{"activation": "tanh_gelu", "norm_place": "pre", "seq_len": 384}
Each number is 128 + 32 x the weight over its row's rms, rounded and kept within 0 to 255. Layers, rows and columns count from 0. The size above them is the row's rms in percent of the matrix's.

# layer 5 attention key, 64x64, rms 0.232, rows 54-63, columns 32-63
size [107 117  90 119 107 112 101 111  95 111]
[[146 138 111 102 127 144 125 124 118 129 166 109 138 112 131  70 165 147 127 165 167 146 101 141  96  89 144  76 157 143 104 154]
 [147 133 153 141 176 148 174  89 114 200 118  89 120 104  77 153 142 170 166 127 185 124 123 117  66  75 141 104  97 138 179 118]
 [183 150 120 184 120 177 152 118 126  89 159 140 113 154  81 157 164 154 128 169  68  99  97 105  80  80 163 154 111 144 124  61]
 [197 164 185 102 114 106 148 132 164 160 119 112 160 184 145 147 111 145 102 124 103  68  95 147 144 102 101 153 121 165 108 191]
 [114 171 106 110 140 164 226  96  99  98 150 110 122 114  90 180 158 144 135  69 133 137 193 117 129  71  96  83 120 135 165 191]
 [ 91  85  85 137  84 178 141 182 157 100 124 126 128 165 141 140  75 118 207 153 123 129 141 141 151 149 106  76 132  88 102 109]
 [153 105 187 166 111 136 198 105 166 160 125 149 152 149 129 102 128 152 108 167 146  80 145 144 102 143  70  76 134 104 138 212]
 [158  97  90  96 108 179  90 122 168 180 157 137 158 106 163 123 143 130 108 130 195 128  91 119  79  92 133 113 133  96 197 162]
 [151 138 119 130 184 129  63 133 106 102  84  82 151 123 174 149 104 142  91 129 163 113 132 111 107  85  71 228 107 144 113 151]
 [143 126 118 109 150 130 140 133 164  85  98 104 120 206 158  93 134 145 114 132  81  75 113 181 121 114 131 175 156 137  79  95]]
# layer 5 attention query, 64x64, rms 0.244, rows 55-63, columns 32-63
size [119 106 106 113 106 100 110 104 106]
[[ 74 181  91 141 120 157 148 148 164 126 129 135 167 103 156 166 146 104 109 142 142 132 113 129 135  60 127  85 101  71 171 176]
 [185 130 156 119 119 142 183 176 130 148 123  86 112 111 148 126 153 171 165 116  67 123 132 143 166 157 121 139 157 134  90 198]
 [125 171 136  98  74 129 159 173 113 132 151 101 139 175 110  91 117  79 129  62  80 133 199 172 136 100  95 164 171 108  94 139]
 [ 80 131 164 146 116 103 108 142 166 157 139  92 161  35 188 140 134  35 102 112 121 131 148 112 144 131 175 107 104 180 143 139]
 [147  80 162 145 112 146 109 127 111 125 133 187 119 134 136 110 115 136 146 156 157  89  94 172  89 141 152  91 135 118 101  75]
 [123 165  95  77 119 140 170 150 136 108 157 137 115  91 105 112 155 123  98 146 121 208 160 122  84 145 137 127  94  82 158 173]
 [121 148  76  81  86 128 116 158 133  80 103 194 152 103 143 144  89 172 157 144 107 157  95  83 144 138 118 170 129 161 139 106]
 [131 166  87  97 103 126 163 131 114 156  84 106 167 145 119 152 116  90 175 138 153 106 170 144 161 104 126 174 115 115 123 146]
 [156 138 158 117 186 149 169 133 132 127 152 151 109 200  75  49 117 124 120  96 118  77 112 172 185 147  78  75 151 164  89  87]]
# layer 5 attention value, 64x64, rms 0.228, rows 32-63, columns 32-63
size [ 95  85  73 105  94  92  91 103  84  98  75 101 103 107  86 113 105  81  94  97  90  95 109  91  80  94 111  91  86 102 100  84]
[[ 96 115 150 127  65 151  73 145 143 150 160 173 177 148  55  95 165 131 164  99 109  79  76 120 184 169 116 133 104  79  95 133]
 [ 98  92 144 166 129 129  57 152 116 131 171 151 158 169 168 133 139  79  98  74 125 125 134 120 161 159 107 157 104 146 154 127]
 [124  43 165 129 126 142 215 130 120 137 143 126 107 139 113  96 118 147 127 114 140 130 180  85  98 153 164 117 125 161 170 107]
 [154 169  69 153 168 106 125 146 117 113  90 111 135 115 162 155 139 129 123 205 130 113 143 138 151 142 161 126 131  33 160 134]
 [158  70 123  50  85  90 119 145 166 132 155 174 157  97 140 108 129 125 154  74 160 148 148 153 112 133 152  86  95  96 118  97]
 [140 153 121 167  90 104  61 172 173 123 231 158 117 116 141 116  84 162 125 115 149  77 140 119 119 127 111 112 157 136 142 156]
 [ 93 119 136  72 175 116 145 123 134 112 138 166 123  92 153 101 168 154 117 193 126 136 147 224 143 179 109 133  61 117 109  94]
 [123 173  64 119  73 170 170 106 100 146 170 105 141 156 113 163 120 115 104 104 129 107  93 131 152  98 195 160  79  94 111  94]
 [169  49  93 108 154 135 129  77 118 149 111 159 143 158 109 127 151 104 111 115 109 169 160 119 171 171 122  70 124  48 120 187]
 [105  95 143 124 119 154  25 138 174 133 135  80  99 127 161 109 156 127 128  67 166 123 129  97  95 113  75 112 162 144 143 120]
 [ 94 159  87 140 177 144 148 139 114 127 188 107 167 154 115 105 119 225  81 194  61 117  89 112 142 160 117 121 156  97 120 121]
 [143 139 105 162 155 100  94 123 101 154 147 160  98 129 157 110 198 125 135 122 128 133 114 162  75 155 112 139 135 139 132  87]
 [154 191 137  95 158 113  72 112 150 134 131  99  80 104 126  78  81 155 103 152  98 151  94 117 146 109  88 121 105 167 108  96]
 [108 102 188 127  76  63 150 148  91 144 187  74 135 139 124 166 129 116 162 170 149  72  94  59 152 144 145 164 183 117 142 114]
 [105 123 132 182 176 125 161 144 177 158 156  91 163 106 158 118 129 161 141  77 150 109 216 122 114 141  91 112 172  60  99 160]
 [115  67 149  85 199 124 112  93 142  90 120 123  84 141  80 142 143  84 161 103 114 191 132 105 142 126  83 142 122 169  95 124]
 [159 130 130 139  71 174 150 137 152 155 112 104 167 120 135  88 162 132 113 156 126 116  99 140 138  88 167 136 161 151  94  98]
 [102 170 120 162 179 145 133 175 133 148  96 124 168  97  49 164 161 178 113 149 110 121 143 128 151 156 159 111 138  87 127 159]
 [121 119 131 132  77 148 103 137 171 174 175 129 157 169 172 148 148 114  46 140  81 136  94 136 109 147 156  87 155 151 170 139]
 [132 151 138 168 140 151 163  93 113 101 103 166 116  85 166 109 129 203 111 115 134 156 103  87 124 101 149 127 181 141  64 191]
 [ 84 121  90 170 132 128 154 192 136 147  83 159  87 100 108  67 121  57 130 156 109 173 113 168 101 154  92 140 185 105  85 186]
 [ 68 122  87 100 114 161  85  65 176 176 140 164 178  55 111 119 138 139 153  83 126 165  89 129 137 118  92 107 122 160 150 147]
 [ 91 156 108 155  69 151  76 110 151 154 102 132 146 129 113 165 127 172 119 130 165  90 179 112 142  91 132 158  71 152 106 101]
 [144  95  97 123 114 119 131 170 138 114 120 133  46 139 204 128 127  29 127  92 191 130 115 149 123 123 142 147 139 164 119 157]
 [153 134 155 129 124 151 104 123 129  92 112  98   7 163 170 192 157 147 135  68 164 109 138 102 155 133 127 121 128 143 120 114]
 [124 164 132 186 133 120 174 128 193 139 108  85 165 128 150 143 120 139  77 131 153  97 177  54 122  82 102 155 203 138 122 181]
 [125 141 122  99  79  77 124 144 176  96 172 136  69 163 114 171 116 119 164 138 175 109 144 137  61 107 121 176 160 128 130 119]
 [125 147 174 100  75 115 120 138 191  83 134 194 141 133 141 139 137 122 145 183 147  95 120 128 134 100 151 195 165  93 122 121]
 [139 161  83 117  89 101 136 154 114 145 115 174  78 148 130 180 140 148  77  84 149  80  46  97  89 159 148  88 116 150  94 141]
 [118 137 131 147 140  60 143 147 114 102  92 101 105 140 191 150 185 144 140 132 118 113  87 151  89 216  96 130 113 171 108 111]
 [ 99 141 127 146 136 109 130 134 116  98  53 105 113  96 121 141 190  56 108 143 112 138 100 132 193 133 100 133 190 161 120 117]
 [104 137 131 113 140 150 149 138 109 129 136 105 199 128 117 102 158 172  97  40 163 106 125 142 121 110  79 156  77 111 145 155]]
# layer 5 attention output (transposed), 64x64, rms 0.359, rows 32-63, columns 32-63
size [ 89  90  69 102  82  97  88  99  89  87  80 113  91  90 105 110  96  83  89  82  85  91 111  80  82  87 115  96  79  99  89  81]
[[182  71 127 134 149 111 103 121  45 133 114 114 105 126 139 112 136 191 149 141 107 133  76 167 180 148 157 102 170 187  79 139]
 [148  93 115 172 120 191 145 183  85 139 118 127 129 118  83 135 135 140 181 141 111  99 142 160 114 109 151  93 169 129  81 130]
 [143 127 124 176 111  63  97 145 147  93 102 108 135 131 143 174 114 160 100 103  93 155 186 144 119  90 147 120  94  64 184 159]
 [ 84 140 167  97 179 134 102 104 134 150 127 159 181 121 146  80 126  66 135 148 153  63  96 107  94 147  99 118 146 146 143 167]
 [168 115 154 174 160  63 145 118  80 114 155 148 105 135  91 146 123 199 127 150 195  73  85  94 161 125  98 152  89 171 140 120]
 [113  62 172 122 160 148 110 128 124 114 122  85  84  95 124 115 152 152  95 149  94 137 153 189 168 166 161  72  78 124 127 177]
 [100 120 110  54 164 159 134 149 156  84 169 179 136 104 144 110 131 113 121  63 162 120 119  94 111 103 106 118 187 139 121 157]
 [174  82 135 157 122 125 125 115 121 106 141 186  97  90 116 154 126 162 120 181 146 134 110 134 179 195 156  66  93 124 128  91]
 [120 181 157 102  80 119 121 129 139 157 117 216 118 164 112 124  82 146 195 123 123  88 103 125 106 145 110 146 151 150 150  94]
 [155 164 123 127  66 170 209 166 104 125 130 113 146  84  91 160  90  94 114 125  78  92 140 147 159 126 142 123  88  63 188 163]
 [145  98 157 134 112 101  74 103 155 163 100 147 112  88 159  91 175  61  92 121 178 109 142 132 133 112  94 103 171 163 132 150]
 [ 72 144  85 111  97 183 130 186 124 116 116  93 165  98 189 118  74 123 143 103  98  98 147  92 197  70 125 150 126 168 129 109]
 [106 134 125  84 203 126 211  96 147  58  77 117  62 139 145 154 113 131 125 141 136 111 134  78 148 120 111 144 152 130 114 172]
 [ 75 100  80 162 116 165 101 162 151  82 170  88 152  73 120 142  98 113 104 185 169 178 109 139  87 145 197  90  89  84 132 125]
 [204 132 126 103 125 130 117 187 110  71 167 118 121  94 115 141 141  73 186 132  99 155 139 115 141 114 131 148 127 133 167 136]
 [155 200 112 112  86 141 133 134 152 101 130 121  78 131  39 154 124 163 140 143 146 189 119 109 148 176  83 161  97  93 114 124]
 [114 124 202 131 147  86 166 116 116 136 129 147 112 131 159 132 136 108 121  85 114 120 144 139 140 137  76 162 101 114 131 116]
 [141  80  93 164 161 110  87  46 121 199  96  96 137 165 109 108 173 100 140  73 115  77 145 150 117 129 191 143 170  97  75 159]
 [104  98 181 130  98 120  96 146 110  74 108 126 144 145 149 124 140 108 102 150 112 148 102 160 156 154 187 179  87 182 119  72]
 [ 74 141 131 156 121 178 184  67  92 105 120 120 133  66 161 184 153 105  92 136 129 138 108 154  74  77 139 142 145 153 171 165]
 [ 93 202  73  96  79 144 104  58 129  89 133 131 156 132 107 148 186 132 147  84 140 131 130 115 151 101 110 129 104 124  89 152]
 [231 145 166  85 116  83 135 123 127  99 161 108  84 174  87 127 149 183  69 116  97 146  60 161 108 121 136 113 124 118 137 147]
 [211 107 138 115 149 121  74 144  86  97 106 110  98 111 116 104 153 142 102 168  80 179 112 117 136 152 107 232 127 144  84 160]
 [116 156 107 151 119 163 168  90 111  91 154 111 158 130 103 169 140 141 109  98 104 187 120  79 121 160 132 109  77 105 163  82]
 [ 94 133  85 127 143 123  85 148 124 121  91  90 124 116 119 165 101 143  94 177  67 118 124 140 173 168 116 125 157 101 137 122]
 [113 106 121 153  75 199 124 103 142  99 153 134 127  99 133 164 153  64 117 109 129 160 108 167 109 139 131 141 101  70 133 153]
 [ 78 139 182 168 128 164 142 145 192 123 183 125 141  89 155 158 149 138 126 166 130 149 131 158 138 110 140  48 107  76 145 148]
 [127 122 207 213 174 139 117 109 133 112 113  82 126 119  80 109  97  75  98  86 102 159  95 138 143 147 109  91 122 156 155  91]
 [121 147 131 115 178  96 118 111 136 169  98 126  88 130 201 148 136 105 106 105  73 135 119 142 124 150 124 106  91 175  99 106]
 [ 82 174  53 177 141 176 129 150 168 126 148 107 151 155 121  87  98 118 125 100 116 162 109 140 146  43 125  89 109 122 126 131]
 [135 156  71 101 110 143 114  91  99 111 114 124 149 166  74 146 175 119 128 105 144 103 160 170 107 127 102 134 129 125 122  85]
 [156 126  91 140 102 143 164 118 153 100  91  96  72 111 125  99  91 110 159 119  68 119 186 198 153  85 167 110 161 167 105 102]]
# layer 5 MLP up, 128x64, rms 0.355, rows 0-58, columns 32-63
size [ 98  92  97 111  82  98  98  98  88  97 114 105 117 114 138  72  79  91 111 107 108  91  84  89 100  97  90 123  90 106 114 100  84 101 121 110  87 102  94 100  90  96 117 109 114  93  96  90 113  97 119 105  89  99 129  84 102  96  95]
[[117 124  63 113 132 115 115 123 104 148 118 167 194 122 119 144  48 160  83 122 143 132 119  43 184 150 158  46 115 119 145 119]
 [108 128 106 113 137  85 106 138 159 103 167 177 124 146 166 140 113 174 127 136 128 136 141 186  82  73 134 101 111  98 140 171]
 [177 135 196 110 127 119 158 130  86 158 132 119 143 165 141 147 188 136 125  84  94  81 121 180  77 105 127 103 194 108 103 120]
 [132 115 136  75 115  45 131 101  84 129 185 151 126 152 193 119 180 118 124 142 122 149 126 131  65 148 143 121 133  97  93 120]
 [169 144 115 171 127  83  88 181 103 115  72 149 119  97 127  89 142 157 117  82 148 135 163 213 130 100  78 162 151 129 102  92]
 [114 123 127 154 100  53 120 150 192 117 104 138 122 122 152 157 135 122 101 114 175  98 148  72 167 116 101 155 118 150 140  73]
 [123  90 105 136  98 133  74 184 127 133 154 145 152  51 101 162 107 139  76 170 116  62  84 117 179 124 174 117 156 115 170 151]
 [116 120 114 189 141 150 152  93 117 154 158  98 138 145 177  84 109 180 174  81 105  52 100 141 155 143 114 142  68  94 131 127]
 [169 169 146 130 117  55 160  93 178 129 176 128  59 165 186 126 144 142  71 164 109 106 118 124 213 114 148  81  89  81 103  91]
 [141 127 210 138 133 124 111 159 125 122 169 103 145 130 120 167 102 111 165  84 183  98 111 133 102 142  67 153 143 189 155 126]
 [116 120 111 146 145 150  69 115 115 127 118 168 130 155 159 123 181 165 179 138 128  75 173 125 123  96 135 120 176  88 148 140]
 [142  89 144  86 132 100  87  82  71 138 115 112 143 128 119  69 157  92 147 116  88 195 153 175  76 171 170 137 121  89  96 165]
 [107 168 149  89 163 135  87  79 114 187 115 154 123 101 115 133 186  80 102 135 125 141 112 139 108 166 174 115 151  92 137 141]
 [181 170 101 143 153 115 143 117  94 132 123 207 126 133  78 113 112 124  37 158 132 148 184 172 131  81 109 109 168 119  87 125]
 [108 116 176 111 177 105 124 148 104 127 116 158 159 170 134 115  99 149 117  96 168 129  78  98 120 143  76 105 127  58 133 139]
 [127  99 130 163 156 150 125 155  61 141 127  89 151 139 106 163 155 164 145 151 159  84 169 124 184 165 161 153 116 133 123 146]
 [128 126  65 110 107 135 137 156 125 127 150 131 173 152 104 140 125 154 114 141 102 166 191 134 159 141 155  81 103 105  87 138]
 [ 78 213 174  81 125  99 128 109 182 131 132 148 203 136 146 193 105 150 123 154 105  81 149 147 107 153 123 142  74  97 201 121]
 [140 107 162 151 189 126 141 111  95 129 160 170 108 145 107  82 161 188 100 175 114 136  92 159 151 148 145 104 126 127  94 166]
 [121 139 110 170  98 131  91 142 107 119 115  79 152 134 109 108 156 151 154 188 184 176 199 104  82  86 135  98 135 112  88 151]
 [124 160  96 141 122 129 104 155 183 124 129  88  99 126 182 141 166 186 109 139  95  66 129 123 116 107  84 128 161 119 153 124]
 [109 144 146 125 111  78 138 201 125 175 115 186  95 171 123  74 107 101 145 108 113 156 126  82 117 103 158 113  95  86 159 183]
 [185 161 116 109 116 100  76  62 106 123 128 154  97 101 226 163 100 122 158 121 123 112 167 122 119  92 142 136 149 125 101 106]
 [119 153 107 122 140 136  61 141  99 150 142  51 143 106 111 163 105 141 145 123  94  97 133 130 154 197 116 113 195  78 187  95]
 [136 133 119 119  95 137 134 170  79 140  88  86 128 105 109 100 171 138 121 164 128 121 130 191 121  33 120 151 142 142  82 138]
 [136 169 143 130  83  96 132  97 163 149 118 136 139  95  99  94  84 126 133 129 143 151 101 102 100 137 116 125 115 124  79 180]
 [180 121  80 139 150 131 152  75 161 129 131 170 107 168 113 135  88 171 107  80 157 145 141 121 207  87 167  88  83 145 139  91]
 [135 177 161 146  60  84  78 121 117 133 107 176 185 126 132 112 131  77  87 128 123 103 151 128 105 153 117  68 130 149 140 121]
 [214 135 124 153 132 175 117 107 147  81 184  75 143 162 156 179 125 152 104 154 129  72 121  86  93 137 168 117 113  64 125 111]
 [124 114 161 139 145 169 126  97  99 141  96  93 140 187 152 148 180 151 196 144 122 144 168  98 115 145 113 105  93 129 123 125]
 [116  86 108 139 113 129  67 112 143 143 136 124 145 192 142 108 148 151 174 182 128 134 150 144  93 169 162 116  92  71 177 157]
 [176 144 152 157 151 112 112  99 127 167  99 116  56 166 160 157 153 163 181 160 154 143 143 118 198 111 105  96 139  83 165  83]
 [221  94 128 169 139 136  97 121 186 155 119 103 146 112 131 100 110 124 137 155  94 117 128 184 151 151  99 144 159 144 188 141]
 [152 121 104  94 182 181  93  83 146 179 108 167 143 122  80 107 167  79 165 128 141 127 142 119 110 174 130 176 155  90 103 147]
 [ 82 153 182 103  87 128 115  81  95 129 105 157 150 113 139 196 149  83  98 145 139  66 117  92 135  91 117 144 112 138 137 141]
 [127 160 109 103 140 117 107 117 140 108 154 172 104 171 103 115  92 118  66  91 136 157 128  83 118 100 203 144 185 159 112 102]
 [183 135  91 143 115 142 102 135 127 185 100 114  83 115  84 173 122 127 211 134 136  94 203 152 169  92 138 151 145 112  97 132]
 [125  76 160 166 157 113 163 123  66 129 139 109  95 126 153 145 175  93 139 112  81  82 168 132 190 155 130  95 198 142 170 152]
 [122 144 140 100 109 154 125  73  94 167 131 114 110 138 168 173 107 166 195 124  88  76 146 174 137 169 125 149 119 130  80 138]
 [113 163  99 102 151  92 143 145 166 112 117 121 139 115 126 111  88  80 113 119 174 158  93 164 105 145 115 140 100 117 109  91]
 [146 177 194 177 144  97 108  70 155 124 152 175 128  84 151 141  99  92 120 151 165 138 181  94 162 137 123  86  91  80 181 153]
 [121 108 126 104 107 148 141  92 158 163 131 153 150 127 118 123 130 133 180 123  98 114 124  50 121  75 153 132 140 139 221 131]
 [116 116 144 111 173 109  87 209 148 169 116 134 104 137 118 100 209 118  58 120 102 128 153  97 130 129 140 134 147  85 148 166]
 [128  93 128  82 111 114 118  65 145 151 100 144 130 123 125 166 177 109 126 201 154  56 134 133 101 118 117 174 126 119 138 109]
 [108 133 119 133 162 145 134 162 116 164 120 104 127 162  92  52 159  56 120  90 127 158 115 130 111 127 111 139 141 166 117 120]
 [121 131 128 113  80 101 126 163 104 122 129 151 178 159 167 170 147  94  92 123 173 114 189 110 110  69 165 141 175  96 121 113]
 [ 89 118  58 118 139 173 132 176 125 129 105 123 160  81 117 143 138 156 133 201  65 154 175 102 121 105 158 151  96 123  58 195]
 [172 110 171 156 135  92 114  87 186  49 143 133 147 120 143 117 149 148 126 169 117 157 121  68  65  96  72  86 141  79 151 205]
 [221 104 120 116 124 102 123 112  68 142  39 134 102 135 121 111 154 140 162 169  79 149 152 172  90 144 117 143 102 134 163 125]
 [100 104 139 103  72  92 154 152 157 169 156 143 132 125 145 125 102 145  93 156 196 147 172  94 159  60 182 141 145  93 123  77]
 [166 103 136 113 161 130 121 164 101 115  89 155 114 107  88 100 109 131  96 126 199 159 169 155 152 124 158 155 150 140 149 138]
 [ 74 138 149  93 195  79 113  88 125  99 121 144 163 107 164 172 165 169 154  85 168 105  66 104 140 165 136  90 144 151 125 159]
 [106 137 148 168 103  98 182 188 165 105 177 164 145  22 132 124  79  93  83 121 159 197 129 115  98 124 131  89 131 139  88  94]
 [136  50  99 140  87 140  91  46  82 170  95 121 111 137  71 114 149 103 108 114 151 136 155 148 184 128 122 186 118 205 125 132]
 [147 119 132 129  94 148  64 131  69 123 143 175 158 184  68 131 137 182 159 140  88 107  87 105 123 114  84 151 153 105  78 107]
 [179 159 104 113  99 122 105  73  90 145 132 125  99 151 122 147  89 126 209 154 137 127 105 129 126 152 132 139 109  94 156 146]
 [133 121 176 158  99  70 109 101 151 105 145 157 168  98 117 153 143 120 126 118 166 138  59 114 125  67 148 151 140  71 119 112]
 [ 95 139 112  74 130 106 151 133 126 120 104 138 153 134 182 119 168 186 154 115 138 132  50 147  88 104 106 153 116  78 107 134]
 [107 114 166 153 141  50 107 114 111 224  74  94 128 122 133 136 147 103 155  65  95 108 136 160 115 144 131 126 137  82 164 165]]
# layer 5 MLP down (transposed), 128x64, rms 0.242, rows 0-57, columns 32-63
size [ 80  83  86 105  85  71  97  99  87  95 120 118 123 114 135  71  80  91 106 119  99 100  87  89 117 103  91 140  83 116  96 100  80 113 135 100  93  81  87 101  83  99 126 129 112  71  87  98 114  92 129 109  88  90 127  78 109 100]
[[ 77 124 135 138  93 129  73  98 162 110 145 152 122  91 145 157  40  85 156 100  97 150 124 172 135 126 171 116 118 140  97 144]
 [150 140 167 122 107 194 189 143 129  67 161 119 149 110  76 109 152 137 105 140  79 122  95 158 150 140 157  97 155 173 128 149]
 [ 77 167 103 156 108 171 134  71 105 119  80 120 142  94 171 108 110  87 125 126 184 172 105 105 145 158 144 179  88 186 115 127]
 [105 139 116  94 121 208 121 163 154 159 134 131 121 131 101 150 124 176 141 121 106 126 165  98 179 102 134 131 137 134 128 134]
 [167 102 208 102  77 191 131  56  94 141 123 119 156 113 125 117 148 157  90 112 122 119 124  86 187 143 155  97 161 127 119 157]
 [139 122  95 115 153 125  83  73 144 115 144 122 121  81 143  62 104  92 155 104 125 141 131 161 175 165 143 105 137 131  79 102]
 [139 114 127 117 136 128 122 166 155 113 163 156 115 155 115  98 153 125 121 112 189 164  83  62 161  90 148 133 149  58 127 155]
 [109 114 149 174 145 143 176 147 111 135 169  66 138 115 142 102 147 191 157  86 102 114 101 139 126 149 108 132  97 103 127 119]
 [122 136 140 138 109 114  84 125  76 123  62 144 154  97  98 136 124 166 203 196  78 157  82 125 115 159 151 182 139 125 132 157]
 [159 133  79 129 149 113 120 102 117 136  92  90 141  93 128  96 141 181 143 135 134 175 142  71 104 110  47 121 116 139  84 134]
 [138 170 138  99  95 165 121 170  88 135 165 129 125  80 162  86 146 138  81 109 116 114 150  80  72 142 169 140 103 146 126 142]
 [143 120 174  94 113  60 118  97 117  99 146 119 119 105 163  99 134 135  72 138 125 102 101 182  89 163 185 130 154 110  43 155]
 [130  96 156  95 130 106 111 112 128 115 107 118  96  71 127 145 138 142 136 127 173 147 139 174  89 153 154  77  96  71 138 107]
 [126 100 123 112 106 145 126  98 134  91 129 143 105 129  98 198 111 105 181  86 113 130  98 177 180 145 181 130 166 151 165 130]
 [163 110  97 104 140 159  87  97 158  79 140 128 109 181  85 131 133 184 107 138 128 142 158  73 147 126 105 143 121 196 178 153]
 [108 102 152 145 151 166 125  80 187 111 146 121  81  47 149 118  80 128 170 140 106 122  86 159 108 156 110  96 112 145 116 127]
 [105  93 141 186 149 182 144 129  79 119  81  86 180  98 105  96 103 115 140 108 145 131  98  99 108 140 103 182 137 183  87 161]
 [140 172 136 128 135 105 154 103 202 158 123 110 124 100  98 149 116 185 163 101  57 110 133 140 155 133 105 132 129 151 126  99]
 [161 122  80  90 116 109 128 152 119 104 140 143 158 158 118 126 185 128  92 153 174  74 122 196 164 126 191 146 132 131 108  97]
 [115  95  49 176 180 155  92 149 144 188  95 141 115 142 155 142 177 121 159 180 148 142 116  86 124 126 125  67  81  89 122 123]
 [135 169  83 111 133 159  94 173 159 131 121 131 140 109 116 116 203 197  84 191 107 117 129 167 155 131  70 122 140  97 166  67]
 [129 131 116 101 146 143 147 118 126  94  83 154 126  84 159 156  97  98 124 191 152 151 152 127 128 102 105 165 139 149 112 161]
 [154 160 117  99 146 114 144 110 130 146 122  90 134 160 134 115  99 157 148  75  98 112 127 129 102 100  70 177 150 126 103 131]
 [130 143 117 101  88 107  43 106 138 159 155  78 126  50 127 137 119 157 137 118 130 107 145 145 158 145 156 112 169 117 232 136]
 [172 107 128 115 122 141 122 160 141 152 134 116 101 170 133 106  84 185 141 114  96 190 137  67 169 181 141 121  99 107 133  88]
 [127 183 141 145 124  81 155 116 145 172 153 106 153 158 128 134  93 107  75  98 154 138 172 187  75 149  86 116 166 105  84  90]
 [122 116 178 139 112 127 109 145 228 171  83 102 123  72 129 114  87  59 128 133 127 150  97 176 100 138  91 109 144  80 132  93]
 [126 146 186 145 152 164 171 167 115  93 121 138  88  89 116 117 101 124  84  95 139 126 169 109 149 105 117 107 115 146  86 125]
 [160 122 109  96 117  94 118 110 150  97 156  92  64 198 147 192 121 182 109 132 130 142 116 117 161  95  89  95 127  95 108 225]
 [118 155 114 145  70 112 145 105 134 154 102 125 148 150 105 129 126 157 170  87  75 157 154 112 131 137 141 122  68 176 136  92]
 [106 168 120 158 104 139  97 132 169 104 132  92  95 125 135 106 166 215 108 131 168 154 135  58 140  87 125 146 123 181 129 165]
 [ 87 103  83  99 130 119 146 139 105 136 163  94 177 128 112 110 117 120  76 155  73 114 115 133  97  81 164 106 166 127 114 123]
 [152 127 128 146  99 130 129 106 102 108 131  87 206 125 107 109 162  93  61 145  92 122  96  92 132 164 144 164 138 188 131  99]
 [110 150 110 136 147 118 151  99 166 117 105 182 121 181 118 116 151 109  97 109 114 208 112 133  97 120 153 196 192 132 100  80]
 [129 147 145 131 128 125 169 161 108 169 103 106  82  87 174 113 156 128 132 125 198 114 119 143 130  90 116  86 116 149  66 103]
 [119 147 161 104 115 109 126 157 103 142 122 141 121  75 157  72 138 127 208  89  81  92 112 188 140 130 104 133  80  81 118 170]
 [ 96  45 167 131 122 143 121 119 105 112 170 167 158 105 116 155 111 126 128 126 125 164 117 164  90 128 175  64  94 130 154 136]
 [140 180 104 128 125 171 134  69 105 135  66 122 116  75 141 112 143 116 210 152 133 165 144 122 196 141 127 104 121 121 148 141]
 [155 123 153  92 138 162 135 134 128 126 129 111 124 184  94 146 119  84  82  75 147 139  71 104  85 143 156 113  83 137 105  74]
 [141 118 132 143 116 140 137  70 139 145 113 140 109 177 151 150  86 176  86 226 105  74 109 190 125 101 143 152 123  98 157 159]
 [117 112  96 121 148  89 197 138 102 117 158 172 163 116 156 135 151  88  80 195  95 155  60 103  94 110 179 168 177 125 149 144]
 [105 137 101 105 110 176 134 127 171 210 111 156 144 121 107 135  94  76 118 135 150 127 108 167  98  82 158 146 150 136 125 115]
 [119 136 166 120 193 135 144 149  93 154 102  84 204 166 108 116 154  87 178  89 109 158 150 185 120  73 125  80 146 110 104 130]
 [165 161 153 157 118 134 107 167  90  67 198 133 118 144 157  95 127 134  97 108 127 170  91 128 166 113  69  87 141 126 114 149]
 [109  92  99  84 121 103 119  70  88 136 171 145  87 126  98 150 135 107 123 137 132 120 161 126  67 113 181 160 107 163 165  85]
 [105 108 138 101 171 151   6  83 115 147  97 141 102 158 151  78 190 149 150 140 108 130  96 141 106 186  97 123 119 127 100 151]
 [141 128 169 164 112 163  79  79 130 124 102 101 114 166  89 103  89  86 140  89 133 170  92 161 196 165 116 138  83 129 125 231]
 [134 163 136 133  90  87 180 119  68  52 150  83  60 112 115 162 120 114  98 152 173 140  87 105 149 125 102 140 110 154 152 143]
 [143 109 117  70 145 165 110 107 122 126  22 101 145 112 139 127 148 156 124 174 147 141 158  89 159 163 145  62 124 144 150 177]
 [175 143 120 152 152  88  89  71 105 129 125  95  95 101  86 118 165 116 143 138  78  71 104 136 116 148 124 103  89 138 123 176]
 [126 102 108 173 122 132 118 176 121  94 116 101 118 174 113 133 150 117 181  49 166 132 146 158  79 162  28 118 148 104 124 147]
 [128 118 184 147 106 145  94  93 147 132 162 116 146  83  77 113 127 116 126  75 123 184 142 145 105  84 141 153 124 128 134 130]
 [144 104 142 142 149 125  60 142 101 121 121  99 168 146 103 136 166 115 144 160 152  77 128 138 166 161 123 159 133 140  99 165]
 [147 151 143  96 155  86 100 109 133  94 112 128  98 135 100 111 157  14 122 196 133 136 162 157 168 118  73 124 117 145 120 164]
 [170 122 149 128  90 150 172  54 116 188  76 117 160 161 119 114 124  80  87 110 118 114 125 149  99 141  82 120 149  94 149 117]
 [130 123 124 113 149 177 143  93 128 113  95 101 188 185 135 126 127 118 104 132 122  74 132 105 101 136 135 168 187  95 106 113]
 [114 117  95 110 110 147 199 142 118  81 116 102 108 126 140 123 142 154 126 166  98 110  86 100 165 165 128 196 197 147 102 181]
 [150 109 161 190 172 169 168 111 136  82 170 140 113 135  86 116  74 108  91  92  84 119 135 141 122 214  85 106 121 162 194 117]]